Part of a small language model's weights.
Architecture: RMSNorm before each block, no position embeddings, biases, tied embeddings, ALiBi.
Training: a variant of Muon for these matrices, 7038 steps.
Each number is 500 + 40 x the weight over its row's rms, rounded and kept within 0 to 999. Layers, rows and columns count from 0. Numbers have three digits each. The size before them is the row's rms in percent of the matrix's.

# layer 5 attention value, 64x64, rms 0.141, rows 36-63, columns 0-63
089:499445565510512448544572449515550474427395559516513542533485436513527518521495552498536555452504495473462529514501581510447483515516480515465482465470505508534529567553468501532478461459447430
070:500499516452467551513521456494515444453486481534386511518463452581445434472481556531484552449510423467494440521500526445553536500489549439489487489524515503458476486466488530437443567525527497
077:490536538555428509498469445484545422593505520483563431479474529465507568533551530448518516451479521511511459491544490495498535466535453460477531430446451511502427463531500468494405496476498513
085:534515502535497496497448482475443404506501545436434540543554519564463519525483537491477432535536526481468538439423562546495501474508481526536475442508502510526553595491488460577529548486493525
086:495511476516489480487492547501544503452509516513541564513503476425457483451525493571492437502592526457485556533404491474543475434478476507493474558409491442468530429520552504543544502556530522
078:484458556533557543472507554499464496539497543517442485453480549579571453524498505494460479508495503415446497536501494568444440555485495453536556469549542438498522491509423452520498545476508559
080:484566396475461530442444453539457526483480465489397498406470471445537440491492471482476486559510516549488464526535577501473539540476498492457531519500474501576473535453481505503469479473538503
090:469492556557448449444459493520444482422535533573453445535525482509496490449535494479501509417532525508451531573482525423486494514480545470421486523523477466518560554551564502519545453503510507
074:540511444489517526550488519493524419466424487469529509497432459475481506487437563496545511523417576465515576484503576483553458461537541540483517554532522553481567501478542471514473497440464474
070:513559464540441496534498532457523536516494534547469494476478528564463504577601443541528525571443526477576524479433460466520513500500498497553494458473562503539512470561524507425455478484509560
072:490512532576490526565439561452467525567456555549507533498475554494476542483596449617544532500491482536537529510499505483432514511473499494524515539482446492482519535480407480507464467482534518
076:593528475523543525448421531459509529503437497468478423497529516487492513478521534411584515549504448467489484471504440467524516531568548535502503392540501450510433514452484490491516496510497473
082:539499486483512526513569496513475539471585524559560458460451517509454443440476559512459492480491453476572404529474474449459506587535461559497504450451487496536526461528525527564456498518512488
085:499495461560541484496520501476421463530437449414562508538494426508523475501548470514493589497500484486480470539472452466442441497498431460495438483461500537493501590509588543476481485470503529
075:447537556465552482584447476433576491580435546514502486502510503500548444551553555463513472500523588504481434505484549483438494510555487474521506485495441521448502522494473463539520472517559510
090:509508502535474550459484538556561534553527474531508505523449518505566537496506473515474495513483491552473530527420455503519415441564562422486435452475483540498522499411441486525514499437432492
072:518454555508435556518481502566476452549597503492491491451459567514433486494536499516479503517504547517484540558475483525430547473496488446486570559485567577475488523520537509462556528546499562
087:595477534520452491496475452527481530464510478492480513460479541516478490526546512482473465529548521488614461476542543520381490452504510527504406575526481525479522513522492502458500552555518579
081:539507445381547492503478566487473491465447445567490505548464515507465524528501454495458492467475554419514485557561499514576470487509479575482482470427508511558485449484471463495567492469517514
081:562560484495503510483556507476460475560501511492514490393517432431465508480437450451582529403494475509470533487492488478516505524494458503487513465511455481440511535475437457410500447490512448
094:510544532527513468481474394466443544456487483550518528464510465510523406524538501449466556435521514483487496485489596469534436531511470543524512468489544511456508427559572456554485515497460511
077:476554495458545531492475549437481501475570476541519521475518473520426508443520503559515453537550537540490476542469511512423472480464564447480501538492523535415511533449451457579465437442466488
088:534538541480496555524446439445497507507469484521504587502526510531516490461473505530483561559510511516439507489532472470422571515583436523467509446575495586477566480521515451496433468525481518
079:448518451487488532441518491509545489497482492489506439484536502489535482573417424482528534455495459411518429484457531474462513483472524461480480428537458417533505498490523439572494505519594496
080:513475450516500509504557496484503445441517532487568462531501468509477547460590537530498501439561402494437450532470516564441529525548431488425465545554488502532485538484446505524469554501487499
072:518527544471539451512517473495456475508413462534521453501491492493475571485523455543546480569518582449609540492508506471522437519558463494460478563518525522560486521502434510508527522474570443
067:494555428409546495429551465505438516438509492506541515432444573476545513527498500486457498481526513530502496463488537458560475504441493528514505425489499513433494532497537487507568513609481523
086:375557477470471576543495451488458425508468553508557453548504516494495519395496542524467464514523508510546496467530527577454458543506498560496477442561519533537499487510461528499521485514476515
# layer 5 attention output (transposed), 64x64, rms 0.129, rows 36-63, columns 0-63
081:487519478572550530432478527450453499507510470470518512508423585534505476458535471549506470522545481498570505488443468437523500421551510468490537525498449524485494456444529448453534597518543545
071:492476484540542501516533518400494488467563496463573495474488512432595569512492466502534470559461519487534557498514465511444497475458552551470526527474527474582502519567533472523521419480474551
074:496464459464502496467491545468485524471527530492431543518542452560467404497456458491464445523537488505488485497431486573545409541452479564478515555557517552470551542466452547567495503520507499
073:454461479451523508479548519543553535431572471538515427427513479464521510522539509497581497421470461514478470450535400545503504529501514433498535535503471534468462443504459573456521498519525508
078:524482492504494476524524445508451472546463441481492467493449548497463540496537559501617587531430494558467458444574481474488583505461557528450483484477446494529494569511493543469518508513472489
070:536494503494437439548495463466513541429530474452518473527560451492507503566505467513451506386455435625533509495475514448505534435498490541489487485501456521494428504462554518519471487492520489
085:519420520490410520528528545464465423493483533475544526578530494530499606535492532511492540445520512460539514411531445540549514527455492446502468463488576493502525507518498538545530499475440487
090:504538430446568559514519447488552529551504478418541558448428490526495558504433433516527485534457492501574477460502558564508465497479520513506470507523502538496429458515446492489482566547493520
075:493539543561560463501481463511470495467516523507527570573449566490554460527545459467486489548573450532487400501515456498487588535480474486513486502433511485480496507516458527467545522583560529
062:545497597462497476382536493532459484518469511432521498475583499512489434475480452484546498508485474579433488507506509530476443458468524466503503594487499467484514510449510485550497521476525414
063:546502475372508489468534458578557519485533487457469471493552534530468379456453506478481455516499490542507441505512552520558535527481513484512526467486580545447533497566527534514517492500493475
070:467497538476487475514520509547512457558575472556460508470550499512547522540489519534412481482527500497495500505518579555432471457466478545576491567527449539463567450561451576533489491518513549
076:516509560499486483434473486468514507569548516504452500580491494469591559536478511532538528495423560461513577548483537538522478480475480443430462495511497449441486500443463509448492505526486590
073:509498570485525530426486524544571541520544507542434546493490574521441482527465493432520511506521493526506547489523570543495558503534567541416486554519510468519533406535490472498452537505522442
072:577550401518436515457562509580440527520482490499477478525559472482494482477465442559442539527544394474517531524506450493556521498469531488543500471532539479509539462462509530523522520441466483
070:474488499470450438567472577457503500461497579515544501427497524481448465499483525509485549547566504445522454500562606555473545500521477535512555555504501499430457532549534543496475487518495457
068:503477487490466479488456502477557529485525515476530457588472422527565490490521487487495488493394506487488414549549461469564461564487494577491542464519516474506459539462459475551437449468495435
078:418460460518455485506498525498520471497554516477544483524478475569535506501512499512532471535450485440371573526492471502567489553460476483459536450547510501537472489494581443500456441469459443
071:443487578561500455567474497567508517501570563501521528530559458493541461437500507491579534545537482548513458454427553472466527477510466493469497523530491522479540552492499527423521567521444515
068:423505475473478551502488474515522456454501478567444473527578566471534461464496563525436404486532494534521433469510544518498524514473545509535458517498561481512484510513501560588530547582485496
083:496501473517511465535459592539562477559544473523517472521447527469534568507438505575572456540533477524505531493487475499513552457471512421473455514447474460511544560444455550415493495473527497
067:573488460524422498527506480568564527546449515454448489457457536487514476545541489478492491467425539475484459501535488520499541547533487451548559552540549532516536510588565539443535514506442523
085:495565459555543500493540505601481504482480540547474371496504474495528508578506494474526475494496431516549518487447518528584461525495561442519520560463482452504490483504478472525561492470508436
069:530476553493493467533535513475463421547480442499506521440540533492457468520522515519456437464535496488494534462458471534547467466505482582441416496490511559520401482508486546484474522567441578
074:509477536511504464432438503494532539520565510475464513440396496588505531529504523526484470485479501391564568469549500543484506463521497562549519441437508523484488489536555526448508451526486505
067:542463517497520549515452543550483488440500530482529528540467487522528444504487603490479519485519465461425464519461445525487590395512510457523472480504527570439569465500527521496549498478427500
067:468504543524531481621447485462603440482454413482454465513480475530504514480488504541547478543573460461456488517493466501539496495490532465441502556479518579566469518514552505496514486470516542
080:579475526478553485489555503523541530399509506448484526420507510482467526570460513522511548452501425499458493543462475478571487421490518436472584505497484546531523535521468464580509517484501508
# layer 5 MLP up, 256x64, rms 0.132, rows 0-21, columns 0-63
087:458432519457491476546493536520478474504493533567464478501531451483454570480535508456536546505491471514551460435555591581468479538474503454437435567568534443529512517484543479515517534471460508
099:566474459499475485456445492508436495472519425508510549497547558514494538543483617443497532553516560542517494482548493507533498533565491531543550494531584509530534427484477555479481444485547492
087:536553487523406502401463494526559489429515514572469479482522517497548483444435484430491496521475502519550401531495459494438517541526563513457518488501458456524542553461488477493489457450500497
101:549518436495487432484468563406501546512520448552520499492496450536511510525483633496536591476524474492497516569560515459469453491503516496514493469423483533505542492450511524481434526506527509
086:532453490484501527530474507539562547439559477518530485457528500471547562485475489446512486431481459530546477441553518471452504573503486529490532499445550491547602466471468456390482486454497521
082:491542471483541490487550517462509454503470437486511529449513531539501409571471524497456458551496465498536435476559435461466487498483492529422456428527512473528430433441476519452466529501576512
090:468475484481462491551516466524477573387450502527495494469480568483467491535477522422518480491486536547462536543479488457461501502561524454484465463376501454536506500461497469505485522551537591
098:534429453554548498540453499526522547505535430524496547536460543539554501515483425453513538536530440518522469476493506462547536543559486441436539479505500522485518514458513474569534616541499499
108:489445558575469482530509511496526485595516519492530505538495501489489492482544451501474535497498444531542522468544436508521531505405470558538481572529458467505480442506487517387514533561551433
092:455536460574548522540513517540541404502444449498495436503515469524509611449544488538514491507527472485551500533541542478460489454475487550420524481590504545522517507520480433477471476475461489
098:455449483537472543470536565457416447436581511462447491530511517474524534455534463504573500517437501530475517460410452587465520502526493481499502516534565489529523524508576501511490556491472528
102:455486459518419461455559504501478507547407505504402512447512469512451460503501509498560503567489568520520527511553564475474567492504506450498563449499479507456494506400475503498454534503544529
075:530462454527486516542494389511537501486436497523510509480514446444523465499406492501440500477430455545503509467482531542592498502499519503472430436470578520493501506594480474478471534449483500
112:536496437491448557584453463535482484553525522536479538535483528449579449449452466456511463510505498470500479502481482440519487535478486502449480480477508543578518482460468539564445517599573527
125:542524527552527501582499451471455503565534499498472553461472523511566503427421510483494481483485508531544400526492463494421478531430505463492484503532475531592519533481409527553495484504488487
085:468512492463517513508541524481503360541466556511555445497530427477482490549496545534563460582542523485522472477539493494485517570443497535516460510460498462520484534469413459521466451458472521
099:535492447531494508452531518484507544481567464534559509476465509443483539528420524542449481502478591555501500441492508552492508448493539468562484452472524504461601505494445563477576513539500557
109:518466529550528457560567504532507522537498586589581488458474479460566515561526490421476443527454516536511561477480502484466489533435509511446503539484461520512547501508480491517534449526434441
094:499534449545446437541480515476461456532469562463503507496502504496503533565479577565526540481500560599514482473575579606522558470526545469484470491518525487489469500438512493457526505490469520
090:499521491551501531497491550510561523535508469538482503505541520513452462527475538529545531502527554587471478570522446530517483484411559587504473546455538439472496467505571495407511520456444455
098:509559498509472552488477461510452523539429522510486464515508455558479455529454521517538505513578539467544465549530496508464553431556520457445514479460502484577484532538498443412500492526464606
092:524469546461493462469472485524519530492433562492539505446560502532432545544549517469507548530466510473490486506519519512489497550496499487469528497506617507567488540426495483462383539586508464
# layer 5 MLP down (transposed), 256x64, rms 0.13, rows 0-21, columns 0-63
079:536548482473460478524536514594506564543490537486575466525514553496499406538491490494446383445495477515469529490509481437454516501539469452536527512498538519468501515405459512483455512487534450
098:468420514465454536504551499479439477523485529486428541463434554490432466497423444478459526435513534540526476550575513538442502534482505479530518519550455443543539494496420453532468519504485516
096:437509498508546506477455472448459528506526566433488476518529527398361488482510512514524563538493556529466565437478523471495438502499482516487566512512485510506500499536521489506497513481605478
110:513511453523483512526536509486407520552505462495509575547431485552551515495486586482532509624492488474567474567536550480471512511524485503501503519535491557484478502461540484490513454497510611
099:549463528500500505525460523607503496473513472504465512537504474476544555435487527530472502510525417471504432587518527538443485417533491485546508482533445459453473473522555543497523425432464459
094:505490566558622541532539514467490529427529564534453459469514492527460510483493487437560507549491472457442473505474410541495475528541462480528507470466485482461522464520516444521460438458452470
084:493531522486466531487466507536603510435577487451549463555506516544516525479489550517522491477495491451501614475510537455556501590457481459449501482481521512476445504529516463433433475455483460
088:457531499463457535533539542539488544482469532549562482526371551536427474508511478480500418510479531542572476520536504569471505486478469451561475493514568544475429556518513484492461492486486486
083:518443505532417471501506506536496463528491547462552465534553462484510425559527460462463437461457515511497514468541438446477496519520516517493549543538525521437560443452483525442518532493486381
072:568517480558469464531517513556569584511520503529446444475512480553521501541524465451549490470495497514540486516534554485430536511526474470508564498491608462490588467427513515490437512463515465
084:513507481481457436536498569553572539540544537491467466548558550535524457519506543466513499481508502473527525544503521537427516525565428453560528500444578496457509488483555500441413516446483495
107:476587472381517439529474568492552536555545452442582496474501510442512490480498479516462470580467497516484511483492519496468482487469517526511465545482514501546549514491484438482523520419576534
090:512501512415507486486427490511545492513556469432521471464474468490494512425533478503471463467461482407420557516527523544459490469521578523536445522501399517451421498492538544516545489504507499
133:503473563594563490475536449531421477562499558498522513507562504544493503497460485522546513556453552549523479480515488585478519413509504452478471520490552479461441516579510495479523501459443462
114:555493426532492543470502533521440572539550460541557468533470525454419487549506429506498445496500508469560520485504546448449564501565570436441490472488541498503459482547510489500464525535521542
100:573533477502438405411542512497589487463536525481436509511544541519544461494514555457453447458442498450492527561483532494470456513536454553503520486485449537518538542517529549454503467511537504
128:527488554512524494531536476571547523459474505436487518482623506567460452504501489553511487518557449551491491562445487535500487510466474509427510550540520598533448578538513503535509531521505513
095:484522524449612469498519467490513540506501530497460441575513545486549531454447506537551517494551510515479413571446522508569528501532503488523509475474558498470396475521470533474471479575528525
102:507449542553549539480564500575437497518467509393560482473501507482493532526440419431547462477514493544498479510528465411475486442478471443518557492486507549508522516455473477555511513479525458
099:486549483479521505591530498423474444409510489408479508502530485511506561557517526486452503505452448523481442466491425494508439551500443479475499484533465540520465482483501544558523496411553524
083:493446488476557468475518508462516533514513583458461572516549536448462529423482529482462451523407542476517525461526520543452510478437499453478502491493486517529511462575442502482486472543561403
110:495560479522548513549493530517530485468541454536502441493550505477479460563546513598467506427493427503502576513492498447540468506511498466511496514450490534417419540511562517566536539464441485